{"n_layer": 16, "d_model": 256, "n_head": 2, "n_kv_head": 2, "head_dim": 128, "d_mlp": 1024, "vocab_size": 1011, "activation": "tanh_gelu", "norm": "layernorm", "norm_place": "pre", "norm_eps": 1e-05, "positions": "learned", "qk_norm": false, "attn_scale": 0.0884, "bias": "all", "tie_embeddings": true, "parallel_block": false, "init": "normal", "init_std_qkv": 0.0146, "init_std_o": 0.00259, "init_std_up": 0.0146, "init_std_down": 0.00259, "optimizer": "soap_variant", "lr": 0.00388, "beta1": 0.95, "beta2": 0.99, "weight_decay": 0.15, "lr_head": 0.00593, "warmup_steps": 200, "schedule": "wsd", "decay_fraction": 0.865, "decay_shape": "linear", "final_lr_fraction": 0.05, "batch_tokens": 65536, "seq_len": 256, "doc_mask": false, "train_tokens": 231900000, "steps": 3539, "dataset": "wikipedia_en"}
Each number is 50 + 12 x the weight over its row's rms, rounded and kept within 0 to 99. Layers, rows and columns count from 0. The size before them is the row's rms in percent of the matrix's.

# down: layer 2 MLP down (transposed), 1024x256, rms 0.0818, rows 769-868, columns 32-63
# up: layer 2 MLP up, 1024x256, rms 0.092, rows 770-869, columns 32-63
down769 097:60 64 38 34 35 41 55 49 46 42 85 63 60 51 36 46 54 59 53 48 58 36 53 40 55 52 49 57 38 34 56 56
up770 106:58 52 27 59 31 58 67 37 45 50 37 39 37 51 67 31 62 29 34 66 44 72 58 45 34 48 57 53 40 53 22 52
down770 113:47 34 40 73 35 51 47 55 54 20 51 52 33 59 53 33 41 61 55 38 41 57 47 44 66 63 72 61 57 56 46 69
up771 091:25 60 19 56 54 46 50 50 67 54 58 70 43 33 54 55 58 49 48 53 23 52 38 46 40 49 65 45 36 45 39 39
down771 097:70 34 46 53 35 47 45 61 46 53 40 49 49 53 43 54 48 43 55 53 56 52 48 31 41 55 63 48 60 50 50 45
up772 092:54 50 74 48 39 43 56 29 50 47 26 45 29 52 15 47 64 49 63 65 40 48 43 31 52 61 29 56 63 51 47 54
down772 099:54 37 61 45 58 46 37 53 54 65 64 48 46 47 42 54 50 44 41 33 66 19 50 41 34 25 50 62 46 42 54 53
up773 105:33 50 44 29 43 66 61 51 46 56 62 37 77 57 43 36 42 65 64 73 68 28 75 57 61 38 88 62 32 44 54 47
down773 111:58 41 46 46 49 51 47 54 46 46 63 39 56 41 53 64 42 46 41 60 68 65 54 58 41 20 41 61 62 44 70 66
up774 109:56 45 59 50 47 20 58 52 55 70 60 74 64 63 24 58 47 44 36 54 47 41 38 48 50 56 49 66 52 47 36 33
down774 106:54 43 67 54 41 52 59 52 42 84 55 40 59 39 49 55 58 72 52 42 62 32 63 55 41 19 60 48 48 58 37 58
up775 097:38 55 52 43 59 44 57 49 55 51 35 70 38 67 61 67 42 34 45 73 52 54 38 49 48 44 57 37 50 48 48 65
down775 098:46 40 19 41 57 60 50 33 42 69 49 33 52 45 46 70 43 55 56 35 62 61 48 52 33 45 60 55 56 53 45 21
up776 106:35 54 58 49 25 45 44 71 64 66 47 56 33 73 53 67 50 69 49 62 45 50 35 51 46 60 65 53 57 17 66 29
down776 113:47 25 77 56 54 46 54 47 69 50 60 58 30 47 43 35 54 49 55 60 32 54 67 35 88 50 47 62 38 51 33 60
up777 098:57 38 48 46 53 64 59 48 75 69 40 38 61 48 36 59 42 40 63 51 39 53 63 58 60 56 34 45 67 68 62 49
down777 111:39 52 38 63 53 47 52 44 43 59 49 58 49 55 49 66 47 66 83 49 53 64 59 48 45 63 31 39 76 63 49 46
up778 097:74 32 68 50 40 50 30 63 55 60 55 52 52 66 43 67 49 38 64 50 46 62 56 57 54 58 62 65 43 48 45 67
down778 105:56 41 70 53 46 46 41 53 49 51 31 59 51 57 60 49 57 48 53 69 50 38 60 46 47 39 45 54 51 38 34 40
up779 088:38 38 55 39 50 50 32 71 55 47 43 54 56 56 63 46 59 51 58 68 52 73 27 49 54 46 33 39 38 53 85 34
down779 097:50 44 49 45 47 27 44 46 71 63 66 27 62 64 40 45 67 41 52 59 62 53 43 46 53 69 40 32 42 50 48 44
up780 093:50 48 34 65 70 62 54 51 43 34 58 57 56 50 77 55 28 59 56 64 48 47 63 33 42 58 50 32 52 55 51 41
down780 085:53 47 71 17 40 40 44 36 54 65 48 53 64 48 37 61 68 67 49 67 52 23 54 44 59 58 56 48 47 72 57 49
up781 121:52 42 63 68 44 59 56 61 49 45 37 46 66 41 33 66 48 41 52 43 43 30 77 46 54 58 46 50 61 54 47 50
down781 097:65 54 57 29 55 50 49 53 35 45 63 48 65 41 50 59 51 50 49 43 57 34 59 37 54 56 56 47 39 50 46 54
up782 094:25 44 63 58 34 53 74 34 54 40 58 41 50 36 49 56 44 60 35 61 73 73 45 66 58 59 48 43 44 42 56 64
down782 103:66 52 32 52 59 45 49 58 70 70 56 34 62 55 42 71 56 44 57 64 43 59 53 58 66 28 45 59 38 64 40 48
up783 096:36 25 60 69 53 33 70 47 32 53 71 44 61 45 42 53 35 51 60 49 40 66 45 40 34 52 57 55 50 42 49 36
down783 100:53 52 57 65 49 22 38 62 36 26 41 57 49 66 40 81 54 64 58 57 40 46 37 56 52 69 62 69 56 43 57 49
up784 106:52 71 37 33 58 52 67 49 54 75 60 39 46 46 58 38 33 48 57 36 36 56 58 66 58 62 57 27 61 61 82 64
down784 102:51 48 79 56 30 27 47 67 81 40 43 58 54 53 31 42 59 58 56 65 69 46 56 35 38 60 50 66 38 55 54 57
up785 101:46 50 35 45 56 36 52 48 58 60 53 45 58 43 52 42 46 27 46 35 35 61 54 63 42 60 58 57 40 67 29 56
down785 107:61 44 70 29 44 21 67 54 39 52 35 44 55 52 47 49 53 56 53 33 45 37 72 73 52 59 58 55 54 56 35 60
up786 114:57 37 44 45 50 35 44 60 44 52 52 29 55 45 72 40 52 46 56 32 57 53 64 43 68 47 65 38 63 43 47 64
down786 100:88 38 44 53 57 56 61 65 56 50 36 71 43 64 55 45 41 43 67 22 42 61 53 52 63 26 62 53 57 71 43 66
up787 094:47 40 27 52 47 45 64 64 43 48 57 45 57 51 51 30 51 23 60 55 56 80 47 35 41 64 49 44 55 36 60 53
down787 097:57 46 51 52 59 61 72 47 49 70 63 46 43 36 42 48 66 48 35 53 43 50 30 58 33 52 57 70 35 43 30 46
up788 105:49 63 40 43 33 48 61 65 42 46 60 72 29 48 29 34 33 52 42 61 52 60 29 40 58 71 62 39 41 43 48 49
down788 112:55 75 49 47 33 44 47 71 47 62 54 42 51 64 58 79 32 48 50 44 62 61 32 60 49 51 46 52 62 47 35 30
up789 090:63 42 43 50 63 41 41 45 59 21 60 54 41 68 26 65 48 48 24 71 50 47 62 45 69 44 52 52 42 62 49 76
down789 096:31 48 65 48 43 77 58 47 46 53 34 45 49 40 48 58 66 49 53 60 53 45 41 37 57 52 54 61 52 46 53 64
up790 097:58 44 62 71 50 66 58 51 73 44 45 30 56 66 29 40 38 52 54 46 48 38 51 66 60 61 47 35 41 42 54 53
down790 100:41 68 60 40 48 41 64 60 54 67 51 63 45 49 56 60 57 37 72 44 43 82 50 39 64 63 30 47 47 59 55 49
up791 104:44 60 40 62 56 43 47 51 36 58 43 65 65 37 59 59 53 56 68 53 48 38 61 36 40 61 58 51 30 47 68 60
down791 100:37 37 35 37 38 53 67 48 54 37 48 36 37 36 32 45 54 39 61 53 28 65 62 67 56 40 48 58 69 48 54 44
up792 088:49 39 50 36 22 51 52 32 70 52 58 46 34 39 34 64 48 60 44 50 38 47 47 47 47 57 54 31 51 64 58 33
down792 092:59 78 40 54 54 44 62 49 47 43 38 56 58 44 67 56 31 55 66 37 50 20 39 60 62 54 31 46 48 64 56 49
up793 095:51 38 37 48 46 68 59 35 50 47 50 66 59 67 56 73 75 59 47 50 11 32 60 46 42 45 59 50 52 63 35 49
down793 101:52 40 76 46 68 42 14 48 49 33 74 54 62 48 39 40 66 68 30 44 63 36 45 36 53 63 76 44 19 58 42 58
up794 103:71 32 27 28 48 30 33 55 37 21 29 58 18 56 41 49 57 51 29 39 42 57 48 59 20 78 55 58 63 49 55 54
down794 091:49 35 28 59 69 39 62 42 47 40 47 60 63 41 66 39 40 58 67 43 44 72 42 66 49 67 53 42 57 34 49 29
up795 108:43 63 53 61 59 59 52 23 52 46 76 49 42 78 47 50 49 44 59 51 64 74 27 46 64 44 20 54 49 59 47 70
down795 109:59 43 61 29 44 44 36 47 55 77 40 57 47 31 39 46 40 54 59 61 49 56 62 50 48 49 50 46 63 41 70 38
up796 106:34 53 34 43 58 51 60 36 64 30 31 68 62 62 63 56 65 40 56 65 59 62 52 49 46 48 27 51 64 65 28 42
down796 096:62 54 36 44 53 53 37 41 72 58 53 58 53 40 61 48 49 37 52 42 55 70 55 61 52 47 68 45 42 33 55 45
up797 101:43 69 63 55 56 57 31 54 33 64 39 34 47 40 47 46 33 50 54 53 06 36 70 42 59 55 63 42 62 55 51 57
down797 097:49 48 51 45 42 45 34 50 37 73 53 57 74 52 76 29 30 51 68 26 63 49 19 37 48 43 60 38 49 63 47 46
up798 107:38 55 28 48 56 52 55 44 33 57 38 58 47 85 48 55 57 55 70 65 46 37 39 38 41 44 49 68 31 63 48 54
down798 103:30 54 57 27 62 50 54 61 68 25 56 31 60 56 52 27 50 49 38 44 34 40 39 46 46 52 45 54 62 50 43 34
up799 108:55 51 61 36 49 47 56 37 53 42 53 46 35 55 33 43 33 47 53 81 56 43 58 49 59 48 50 57 66 40 52 48
down799 106:65 45 46 46 45 49 59 66 43 63 44 33 54 48 53 63 42 37 50 38 33 47 60 58 35 60 44 46 57 49 31 59
up800 100:44 45 66 57 41 26 49 60 62 42 55 39 37 44 42 54 50 33 36 51 47 53 65 56 30 46 38 59 54 33 62 52
down800 094:55 15 56 60 53 64 24 59 46 61 37 59 40 65 60 65 42 69 65 43 22 50 44 51 67 32 65 48 45 66 45 64
up801 103:53 50 45 34 35 63 54 45 68 26 37 44 28 65 58 64 62 66 66 51 51 39 48 41 48 51 36 56 55 67 78 28
down801 095:61 72 45 54 55 63 63 64 51 67 43 60 52 37 52 45 49 69 62 62 63 49 37 53 52 61 49 40 44 54 53 67
up802 105:53 54 61 62 64 35 46 20 56 46 54 46 25 58 39 47 72 65 42 28 66 59 56 77 44 40 29 66 44 75 45 47
down802 097:60 49 38 32 51 57 64 41 36 47 44 47 65 54 61 73 59 70 60 45 60 48 43 53 25 48 45 73 53 38 37 46
up803 098:27 23 48 68 51 65 46 46 74 68 59 49 26 46 50 38 56 16 60 35 34 58 44 47 58 54 34 69 73 49 54 59
down803 110:29 42 59 62 44 38 48 64 58 51 52 51 49 35 52 51 44 40 50 39 17 45 35 57 55 57 47 48 43 38 56 38
up804 084:51 44 63 62 55 37 68 21 55 32 57 39 56 47 67 30 46 48 66 46 42 45 57 43 37 56 34 63 31 59 54 66
down804 087:51 69 57 45 44 70 65 58 49 52 51 53 47 58 36 44 35 35 48 38 56 61 44 55 38 42 63 38 74 44 51 57
up805 100:55 45 74 40 15 70 44 71 60 49 60 43 34 37 55 56 37 49 57 55 50 55 30 63 30 48 54 33 50 59 55 43
down805 097:50 66 37 44 53 48 56 62 37 61 37 72 29 51 40 54 56 56 42 53 52 53 38 77 62 47 44 57 46 44 36 61
up806 094:43 54 42 57 48 49 61 76 53 61 64 34 58 44 54 52 32 60 64 62 35 67 30 47 42 53 68 28 45 38 76 51
down806 098:52 55 45 22 52 50 61 41 54 67 74 57 69 66 72 38 56 27 48 68 47 48 42 35 38 42 50 47 73 35 30 44
up807 081:58 65 40 42 41 30 54 54 35 68 49 40 62 49 50 33 54 47 71 53 33 33 51 42 56 64 51 43 58 55 36 56
down807 105:60 43 69 78 31 48 46 38 50 39 60 47 54 54 35 31 36 57 45 43 58 38 52 25 32 31 50 57 51 32 59 45
up808 097:47 56 66 50 53 82 46 61 53 70 58 82 33 35 36 42 62 48 37 41 49 49 47 58 40 69 51 70 56 52 50 33
down808 099:66 49 51 30 35 65 55 41 61 61 48 38 33 37 54 68 50 39 66 51 25 33 53 60 34 37 41 49 41 60 43 60
up809 101:52 45 61 63 54 48 58 66 58 63 56 48 49 61 50 57 49 42 54 41 41 54 63 63 49 41 49 42 43 37 66 62
down809 105:52 64 54 71 39 46 67 52 59 40 58 48 34 61 70 59 58 62 55 63 44 45 67 59 44 30 54 56 59 23 46 62
up810 088:53 47 45 56 60 32 41 50 49 58 34 57 57 53 45 41 33 65 54 47 67 57 32 40 54 57 38 46 51 60 74 37
down810 092:53 55 54 45 48 45 49 46 53 41 50 39 35 58 42 67 51 51 50 44 37 59 42 42 61 53 31 50 64 41 43 51
up811 115:44 64 49 70 59 14 45 49 40 43 57 39 43 49 24 31 49 40 48 58 49 41 44 49 31 39 56 41 66 50 54 69
down811 104:72 41 49 33 55 50 39 30 42 31 50 44 49 59 58 65 60 52 39 66 47 52 37 39 25 46 58 36 53 56 46 31
up812 098:40 40 51 62 70 72 55 38 36 68 65 47 39 56 57 54 59 42 47 35 59 69 34 40 45 67 47 21 32 58 36 30
down812 109:54 35 33 51 72 60 54 34 55 70 54 50 28 54 57 61 54 30 46 35 36 68 78 44 26 64 39 43 65 64 60 44
up813 099:21 43 62 42 70 64 54 45 46 56 51 82 54 26 48 42 39 64 58 45 49 46 49 50 72 46 36 60 39 29 52 44
down813 103:55 44 40 74 51 68 49 55 30 53 30 68 44 53 54 34 74 43 41 35 41 56 42 37 48 50 45 54 41 65 68 60
up814 104:11 39 45 38 50 35 42 56 85 62 54 48 49 59 51 60 39 53 55 55 39 66 44 56 47 36 50 37 64 50 70 65
down814 105:64 38 53 82 53 61 54 37 66 67 57 35 68 60 76 37 44 60 35 51 46 40 44 48 27 43 29 40 39 53 23 37
up815 107:38 50 59 54 40 54 65 45 61 79 69 56 65 58 22 52 47 43 59 55 35 29 56 43 56 38 47 82 37 60 65 43
down815 109:51 52 40 37 54 58 63 43 56 53 58 68 57 49 53 49 52 39 41 43 49 32 53 42 59 57 61 73 35 44 57 56
up816 098:62 32 41 70 61 71 39 21 30 46 61 45 66 41 36 35 68 50 59 52 58 69 47 58 50 38 59 42 63 65 52 44
down816 096:66 49 52 45 77 24 70 60 38 32 47 57 56 63 63 60 61 58 46 46 47 58 59 30 37 63 44 69 39 40 49 73
up817 085:56 44 49 35 26 51 66 45 54 40 40 51 50 32 56 58 27 55 51 47 63 40 35 48 62 49 48 32 35 60 42 61
down817 087:43 43 60 54 58 48 31 44 54 60 51 40 40 73 25 56 45 33 52 64 32 53 66 45 68 61 42 40 56 65 57 33
up818 087:64 44 46 71 51 68 39 50 57 63 43 54 52 68 47 57 59 50 50 47 57 50 36 58 65 40 52 45 52 43 43 59
down818 094:61 62 47 58 59 42 54 65 46 49 73 40 36 55 59 57 46 41 52 34 36 39 52 51 58 44 54 49 67 48 70 51
up819 100:45 60 53 45 46 47 41 40 56 48 47 59 57 45 55 67 48 54 52 72 53 45 44 48 45 53 22 71 49 61 51 54
down819 100:43 61 36 53 69 57 56 55 42 41 61 51 54 29 59 42 40 58 37 27 61 62 43 44 52 57 26 48 48 69 43 56
up820 094:65 50 51 47 55 62 30 48 33 49 38 77 39 55 47 52 44 59 29 48 45 49 38 79 67 56 52 55 54 74 29 48
down820 086:46 56 46 51 61 47 57 66 58 54 67 42 49 38 78 53 61 41 57 52 44 59 61 20 27 59 35 56 50 51 41 56
up821 101:57 79 71 52 31 48 80 68 42 55 46 44 36 52 27 51 58 50 47 79 54 38 40 51 35 68 40 34 44 41 56 67
down821 107:33 42 52 34 33 50 40 37 51 42 41 69 71 47 48 51 62 49 44 50 70 31 39 61 62 47 44 55 73 49 62 43
up822 066:70 50 58 48 52 37 53 33 58 47 33 63 45 59 71 35 74 61 75 51 60 39 76 55 56 57 40 40 34 60 54 59
down822 086:33 57 54 32 70 55 46 42 50 43 88 49 77 59 45 50 50 58 45 55 46 42 38 60 45 49 41 62 49 52 45 10
up823 101:43 52 46 40 70 58 56 47 21 70 46 58 49 59 29 41 61 43 63 45 24 76 43 48 36 67 58 45 60 36 58 36
down823 103:43 44 31 21 47 40 33 35 57 30 39 51 49 50 60 60 45 57 70 59 70 60 17 52 45 53 56 56 74 45 64 38
up824 113:65 36 46 66 48 40 38 19 44 43 66 45 44 36 34 50 58 70 54 59 56 62 48 52 63 32 51 47 53 47 68 47
down824 097:44 45 64 36 65 37 38 65 41 58 61 40 64 49 41 37 47 62 34 45 60 56 48 58 51 70 45 51 54 35 45 55
up825 106:45 35 62 46 22 56 42 53 47 51 71 41 64 46 73 43 27 57 60 56 47 57 39 34 45 58 69 57 51 63 45 47
down825 113:62 55 68 36 43 46 35 47 61 64 72 68 39 32 77 30 39 58 59 53 41 54 61 53 41 65 56 57 44 55 37 55
up826 107:61 51 36 53 44 40 25 39 59 21 59 67 54 34 55 34 44 55 53 66 26 58 55 39 48 83 53 43 27 40 51 44
down826 110:46 49 71 54 44 68 53 55 47 70 34 46 36 51 66 49 70 47 54 32 32 45 48 36 52 42 51 53 53 44 49 40
up827 092:33 65 51 47 41 59 48 59 39 53 58 33 44 50 75 37 57 39 50 29 64 69 44 66 49 46 45 52 23 57 61 57
down827 095:59 52 47 61 59 66 58 51 42 39 45 52 68 62 57 51 73 32 65 45 61 44 52 50 47 59 59 82 50 42 55 48
up828 099:71 27 64 37 64 46 41 72 70 48 43 55 44 49 39 53 40 55 53 55 66 48 46 36 58 54 61 48 50 47 83 43
down828 100:45 48 56 25 53 47 46 50 68 24 47 58 46 43 44 60 55 45 44 48 33 65 63 49 44 62 61 42 41 59 46 71
up829 099:50 70 36 55 09 49 60 47 39 60 42 41 57 44 49 48 64 47 48 50 50 43 50 49 63 40 23 43 77 37 40 47
down829 100:35 48 28 52 42 61 43 49 52 53 75 45 60 48 55 42 49 82 49 51 51 61 37 65 44 59 37 62 59 45 24 38
up830 103:34 30 46 56 49 43 60 37 66 41 60 50 63 41 63 33 55 26 47 40 75 56 40 43 55 48 63 68 51 49 45 56
down830 095:63 49 46 41 61 35 36 57 44 67 63 46 74 70 44 48 54 34 47 51 57 63 52 53 49 64 39 59 29 57 46 62
up831 109:50 58 29 65 53 35 34 46 58 49 36 56 45 50 46 53 37 55 68 44 19 64 37 44 57 55 33 57 49 45 47 55
down831 106:43 54 53 58 66 46 60 28 53 54 59 65 43 67 58 53 57 51 43 31 58 52 54 32 71 55 44 41 67 54 30 59
up832 114:41 61 64 52 37 58 41 49 71 20 61 66 53 62 48 62 56 46 40 47 49 63 38 58 69 61 53 41 38 38 62 35
down832 106:52 45 52 72 49 63 48 27 53 36 56 59 38 55 73 39 46 67 49 43 58 48 61 66 59 49 58 23 47 27 65 58
up833 103:36 50 50 41 37 55 57 42 52 58 31 74 64 29 66 42 62 41 55 36 72 65 61 40 42 53 50 38 48 50 53 51
down833 103:47 60 43 43 62 41 24 55 34 61 33 46 70 20 39 43 59 36 53 52 62 52 38 59 55 77 50 42 43 54 65 67
up834 105:60 63 32 48 50 40 61 63 38 48 25 80 63 79 54 37 54 41 49 50 37 65 51 40 61 52 45 41 61 42 53 47
down834 101:33 51 25 43 56 54 49 44 31 58 43 63 91 56 58 40 46 62 22 43 50 52 32 39 47 56 58 35 57 61 38 50
up835 110:58 51 45 59 74 42 41 44 23 63 67 69 34 64 45 49 66 55 45 26 43 35 39 44 46 51 64 40 51 43 49 70
down835 102:40 51 46 59 62 52 55 56 57 44 66 73 50 50 55 47 62 58 56 37 47 31 53 39 54 45 52 38 27 42 53 75
up836 103:36 72 55 64 58 39 51 33 53 53 34 59 40 52 55 58 51 57 61 46 53 52 65 56 72 42 41 52 57 61 58 64
down836 105:48 31 58 56 42 54 50 45 48 32 33 44 40 35 46 53 41 55 37 40 35 51 54 41 53 53 74 62 45 41 62 36
up837 085:55 70 36 47 45 58 36 55 50 62 41 50 29 37 61 45 52 46 30 37 37 49 54 49 47 48 28 38 30 43 48 27
down837 090:48 37 47 47 52 53 59 35 49 48 48 35 47 70 72 38 34 39 52 59 49 38 38 37 46 62 72 35 46 62 58 61
up838 097:40 34 54 58 44 49 48 56 43 60 27 49 29 69 51 56 26 44 68 53 34 56 54 59 56 56 70 49 38 47 44 50
down838 094:76 37 41 58 68 62 54 64 54 64 53 42 47 34 56 51 60 59 48 34 42 50 47 58 45 58 52 52 65 23 52 34
up839 113:32 64 73 32 46 52 31 50 45 47 43 58 51 41 64 70 61 42 50 61 56 49 60 57 48 25 40 57 55 45 43 46
down839 112:52 60 60 68 61 49 36 41 45 55 57 61 54 46 48 51 39 53 47 56 38 57 59 53 49 56 41 43 50 62 57 58
up840 073:43 58 57 48 15 59 45 35 40 45 50 28 41 46 64 52 54 23 37 58 50 69 50 42 33 58 57 38 52 49 42 55
down840 099:47 56 55 41 48 61 38 30 43 54 63 57 20 60 72 32 43 69 47 47 39 59 52 26 52 44 68 46 42 57 56 15
up841 106:52 64 60 54 64 57 55 43 59 62 54 63 54 28 46 55 38 42 55 67 36 47 47 34 66 48 31 72 37 32 49 42
down841 107:35 45 63 64 65 47 41 44 37 55 47 39 63 49 47 56 71 62 41 43 34 41 48 43 40 42 33 62 65 63 48 55
up842 109:50 38 36 55 65 60 23 64 41 50 39 59 42 57 47 47 52 45 50 36 40 68 57 38 58 49 44 47 67 48 24 51
down842 098:51 59 38 42 32 41 63 36 52 70 59 59 35 46 63 51 52 56 73 46 51 41 76 30 50 57 55 32 35 64 61 53
up843 088:50 46 54 78 66 64 28 42 44 41 27 54 54 46 33 39 50 41 38 49 54 64 53 32 61 44 61 28 67 41 37 29
down843 089:45 44 40 45 59 50 68 28 30 40 63 53 64 53 53 43 46 58 58 56 52 41 46 37 35 47 52 39 51 24 51 77
up844 110:61 53 42 27 57 46 59 38 55 61 28 37 53 69 54 48 52 58 39 52 38 60 61 43 39 55 43 48 47 54 70 44
down844 108:42 46 43 20 62 55 74 64 37 63 30 28 55 55 37 49 65 56 55 58 84 57 46 41 52 53 43 42 45 50 47 52
up845 090:44 48 25 64 50 41 43 40 39 36 25 56 40 43 34 50 76 54 48 52 48 34 41 61 48 49 65 63 45 46 65 49
down845 094:48 46 44 26 52 62 47 56 51 64 26 47 57 64 51 31 30 45 60 56 31 52 39 50 57 31 69 50 65 51 35 40
up846 116:34 38 62 69 76 51 52 64 45 52 65 39 47 57 32 61 51 48 48 32 46 58 58 46 35 53 55 48 33 52 57 49
down846 110:52 52 57 32 48 49 56 32 45 13 57 43 55 43 54 52 78 24 48 63 49 53 67 38 58 37 55 36 46 51 59 49
up847 114:55 33 47 41 48 42 63 62 63 61 51 63 62 57 24 71 36 51 43 42 48 33 55 51 53 56 51 51 40 54 39 50
down847 105:45 30 52 72 37 38 18 37 67 51 52 44 30 58 54 64 61 55 55 64 35 49 49 60 50 61 49 94 47 28 52 51
up848 092:53 53 53 65 53 57 59 65 28 64 57 64 63 30 61 58 50 39 45 28 56 39 53 53 33 52 50 57 45 59 39 34
down848 100:34 47 49 45 54 20 43 42 38 26 49 48 73 56 60 58 74 68 42 61 35 67 69 62 56 43 44 54 76 30 64 41
up849 107:59 69 64 38 32 50 40 50 41 55 55 62 24 51 40 54 25 44 44 39 48 55 54 46 60 32 48 48 44 53 54 57
down849 104:70 71 61 73 45 24 51 47 50 45 47 28 55 57 56 57 68 41 73 38 53 52 52 76 40 54 50 63 53 33 47 64
up850 087:44 22 66 56 53 47 67 51 22 48 40 40 72 50 63 30 64 50 37 39 71 59 49 46 64 43 46 47 43 28 29 17
down850 093:51 66 27 56 35 45 25 38 22 53 53 58 56 70 50 53 58 63 43 40 50 53 43 63 55 48 30 58 19 72 63 60
up851 119:29 43 54 45 43 50 65 57 54 59 63 31 70 53 30 51 40 49 67 65 53 33 67 44 46 56 50 45 41 54 37 58
down851 113:49 68 39 30 43 55 38 57 24 58 42 52 38 54 46 51 51 56 42 54 65 44 56 52 33 56 57 49 48 62 38 29
up852 100:49 38 53 73 47 45 45 45 48 59 51 50 57 56 42 38 57 38 44 46 43 46 62 34 36 52 58 57 38 51 64 40
down852 102:53 48 54 57 51 39 45 20 42 44 57 38 54 40 41 41 67 44 22 54 76 43 37 56 45 34 59 55 36 56 77 43
up853 092:64 52 40 43 24 52 48 66 43 47 36 30 67 68 40 39 47 58 30 37 68 52 54 39 65 45 61 65 65 53 53 37
down853 099:39 60 61 51 44 66 51 30 58 36 56 49 38 53 65 55 67 68 41 59 57 28 61 46 70 63 56 40 59 56 67 30
up854 105:56 42 63 52 50 66 67 30 53 50 49 49 51 52 44 40 27 60 53 40 57 49 31 59 37 34 40 49 52 35 69 57
down854 098:51 52 56 48 46 36 43 63 52 56 35 49 58 42 53 52 66 56 36 43 38 88 55 59 51 74 44 43 28 31 42 46
up855 088:41 46 68 46 40 60 41 54 53 59 52 36 46 53 47 71 46 59 65 27 45 46 66 40 52 57 45 67 43 39 46 46
down855 095:45 29 27 55 37 71 58 48 54 47 67 41 61 59 64 57 34 26 45 53 40 50 36 64 57 46 71 28 43 45 49 44
up856 084:65 76 73 62 59 80 48 38 64 44 49 63 76 67 45 39 41 51 61 53 42 40 35 28 56 49 56 29 43 58 63 46
down856 090:50 67 45 38 57 45 68 69 43 56 54 39 33 61 37 49 53 57 41 54 55 49 46 63 29 51 55 35 39 53 56 58
up857 095:36 74 46 51 53 49 45 55 41 49 34 65 43 68 44 62 57 24 47 39 35 44 35 33 43 54 50 52 21 45 77 16
down857 096:52 45 73 47 47 56 38 39 63 60 40 51 54 65 61 51 41 60 54 32 61 62 50 66 36 51 61 54 48 36 55 50
up858 090:36 60 39 52 38 58 57 65 66 59 63 55 55 46 42 63 46 55 31 54 66 62 52 59 39 49 55 50 53 48 57 23
down858 097:57 49 56 48 66 83 40 38 41 70 52 35 71 35 63 49 47 37 61 40 38 54 61 55 47 47 66 50 48 43 53 59
up859 114:53 54 34 51 71 44 60 50 46 50 23 45 61 59 39 53 55 25 59 53 75 40 51 58 58 59 36 45 52 27 39 74
down859 105:56 74 57 53 61 43 55 65 36 46 26 70 39 30 35 38 69 47 64 48 67 51 52 23 50 59 41 64 46 49 70 75
up860 097:64 49 49 42 48 59 53 54 29 45 48 51 56 62 45 66 58 56 69 55 29 38 50 60 72 62 35 66 53 48 47 63
down860 097:49 42 66 65 32 56 44 54 47 48 52 57 64 41 49 46 24 61 38 55 70 47 55 45 49 46 36 62 51 51 37 43
up861 111:20 54 40 31 51 63 72 47 50 74 40 51 42 41 54 48 40 61 49 59 55 42 65 61 58 53 38 50 68 41 59 38
down861 103:43 48 59 40 70 67 24 77 80 67 49 26 66 27 53 46 58 72 38 42 70 56 61 48 59 65 44 39 30 52 53 47
up862 101:40 41 46 43 52 58 31 53 53 66 29 57 32 53 55 51 47 39 47 53 35 54 52 57 47 53 53 61 52 58 48 63
down862 083:68 56 51 49 44 26 58 63 24 47 59 25 38 53 35 49 59 30 48 54 53 48 32 52 61 42 35 43 37 40 55 36
up863 089:43 64 43 57 29 46 48 33 36 41 53 64 86 49 60 67 49 48 37 35 49 24 48 58 57 47 81 51 36 52 42 37
down863 098:37 37 54 45 43 51 42 45 58 36 69 37 41 53 67 32 48 55 53 46 65 38 24 64 48 56 45 73 52 53 43 26
up864 105:51 51 47 75 51 63 37 45 63 46 45 52 43 32 50 59 57 49 56 61 55 44 43 45 39 64 59 53 65 34 48 43
down864 107:55 49 66 70 41 51 64 46 60 30 48 37 65 26 42 38 39 57 73 59 50 57 45 21 55 50 64 44 50 39 59 45
up865 121:47 56 64 36 32 75 44 40 46 55 39 35 50 33 58 60 53 42 30 41 47 33 53 46 39 59 60 50 45 55 55 55
down865 105:53 60 55 38 68 57 35 52 32 58 49 58 40 55 60 57 33 33 60 56 53 37 56 52 37 73 55 53 45 84 56 54
up866 089:71 67 38 57 42 62 45 49 55 54 46 58 47 52 75 65 54 54 62 59 44 70 53 72 50 52 58 53 50 48 53 39
down866 089:34 42 61 38 59 42 57 51 61 40 33 51 55 52 41 57 63 45 53 44 52 56 70 52 50 30 32 26 55 50 44 51
up867 091:60 21 61 56 70 52 38 43 53 52 27 50 72 57 51 78 37 37 59 49 39 57 50 38 70 47 51 54 50 33 48 59
down867 102:65 30 41 48 29 54 68 40 44 50 19 38 40 37 57 36 34 57 43 50 58 40 36 43 52 62 33 48 43 69 66 50
up868 086:43 60 38 65 42 28 40 40 46 65 44 45 39 56 61 46 57 79 42 53 46 53 41 64 47 46 64 44 53 35 50 49
down868 088:54 39 57 58 62 65 39 60 13 34 66 70 39 44 53 43 48 53 64 43 42 31 54 31 40 62 33 47 63 44 68 63
up869 087:48 52 75 48 52 43 38 46 46 49 38 62 35 76 35 57 66 47 37 46 48 44 32 68 54 58 65 67 74 48 48 59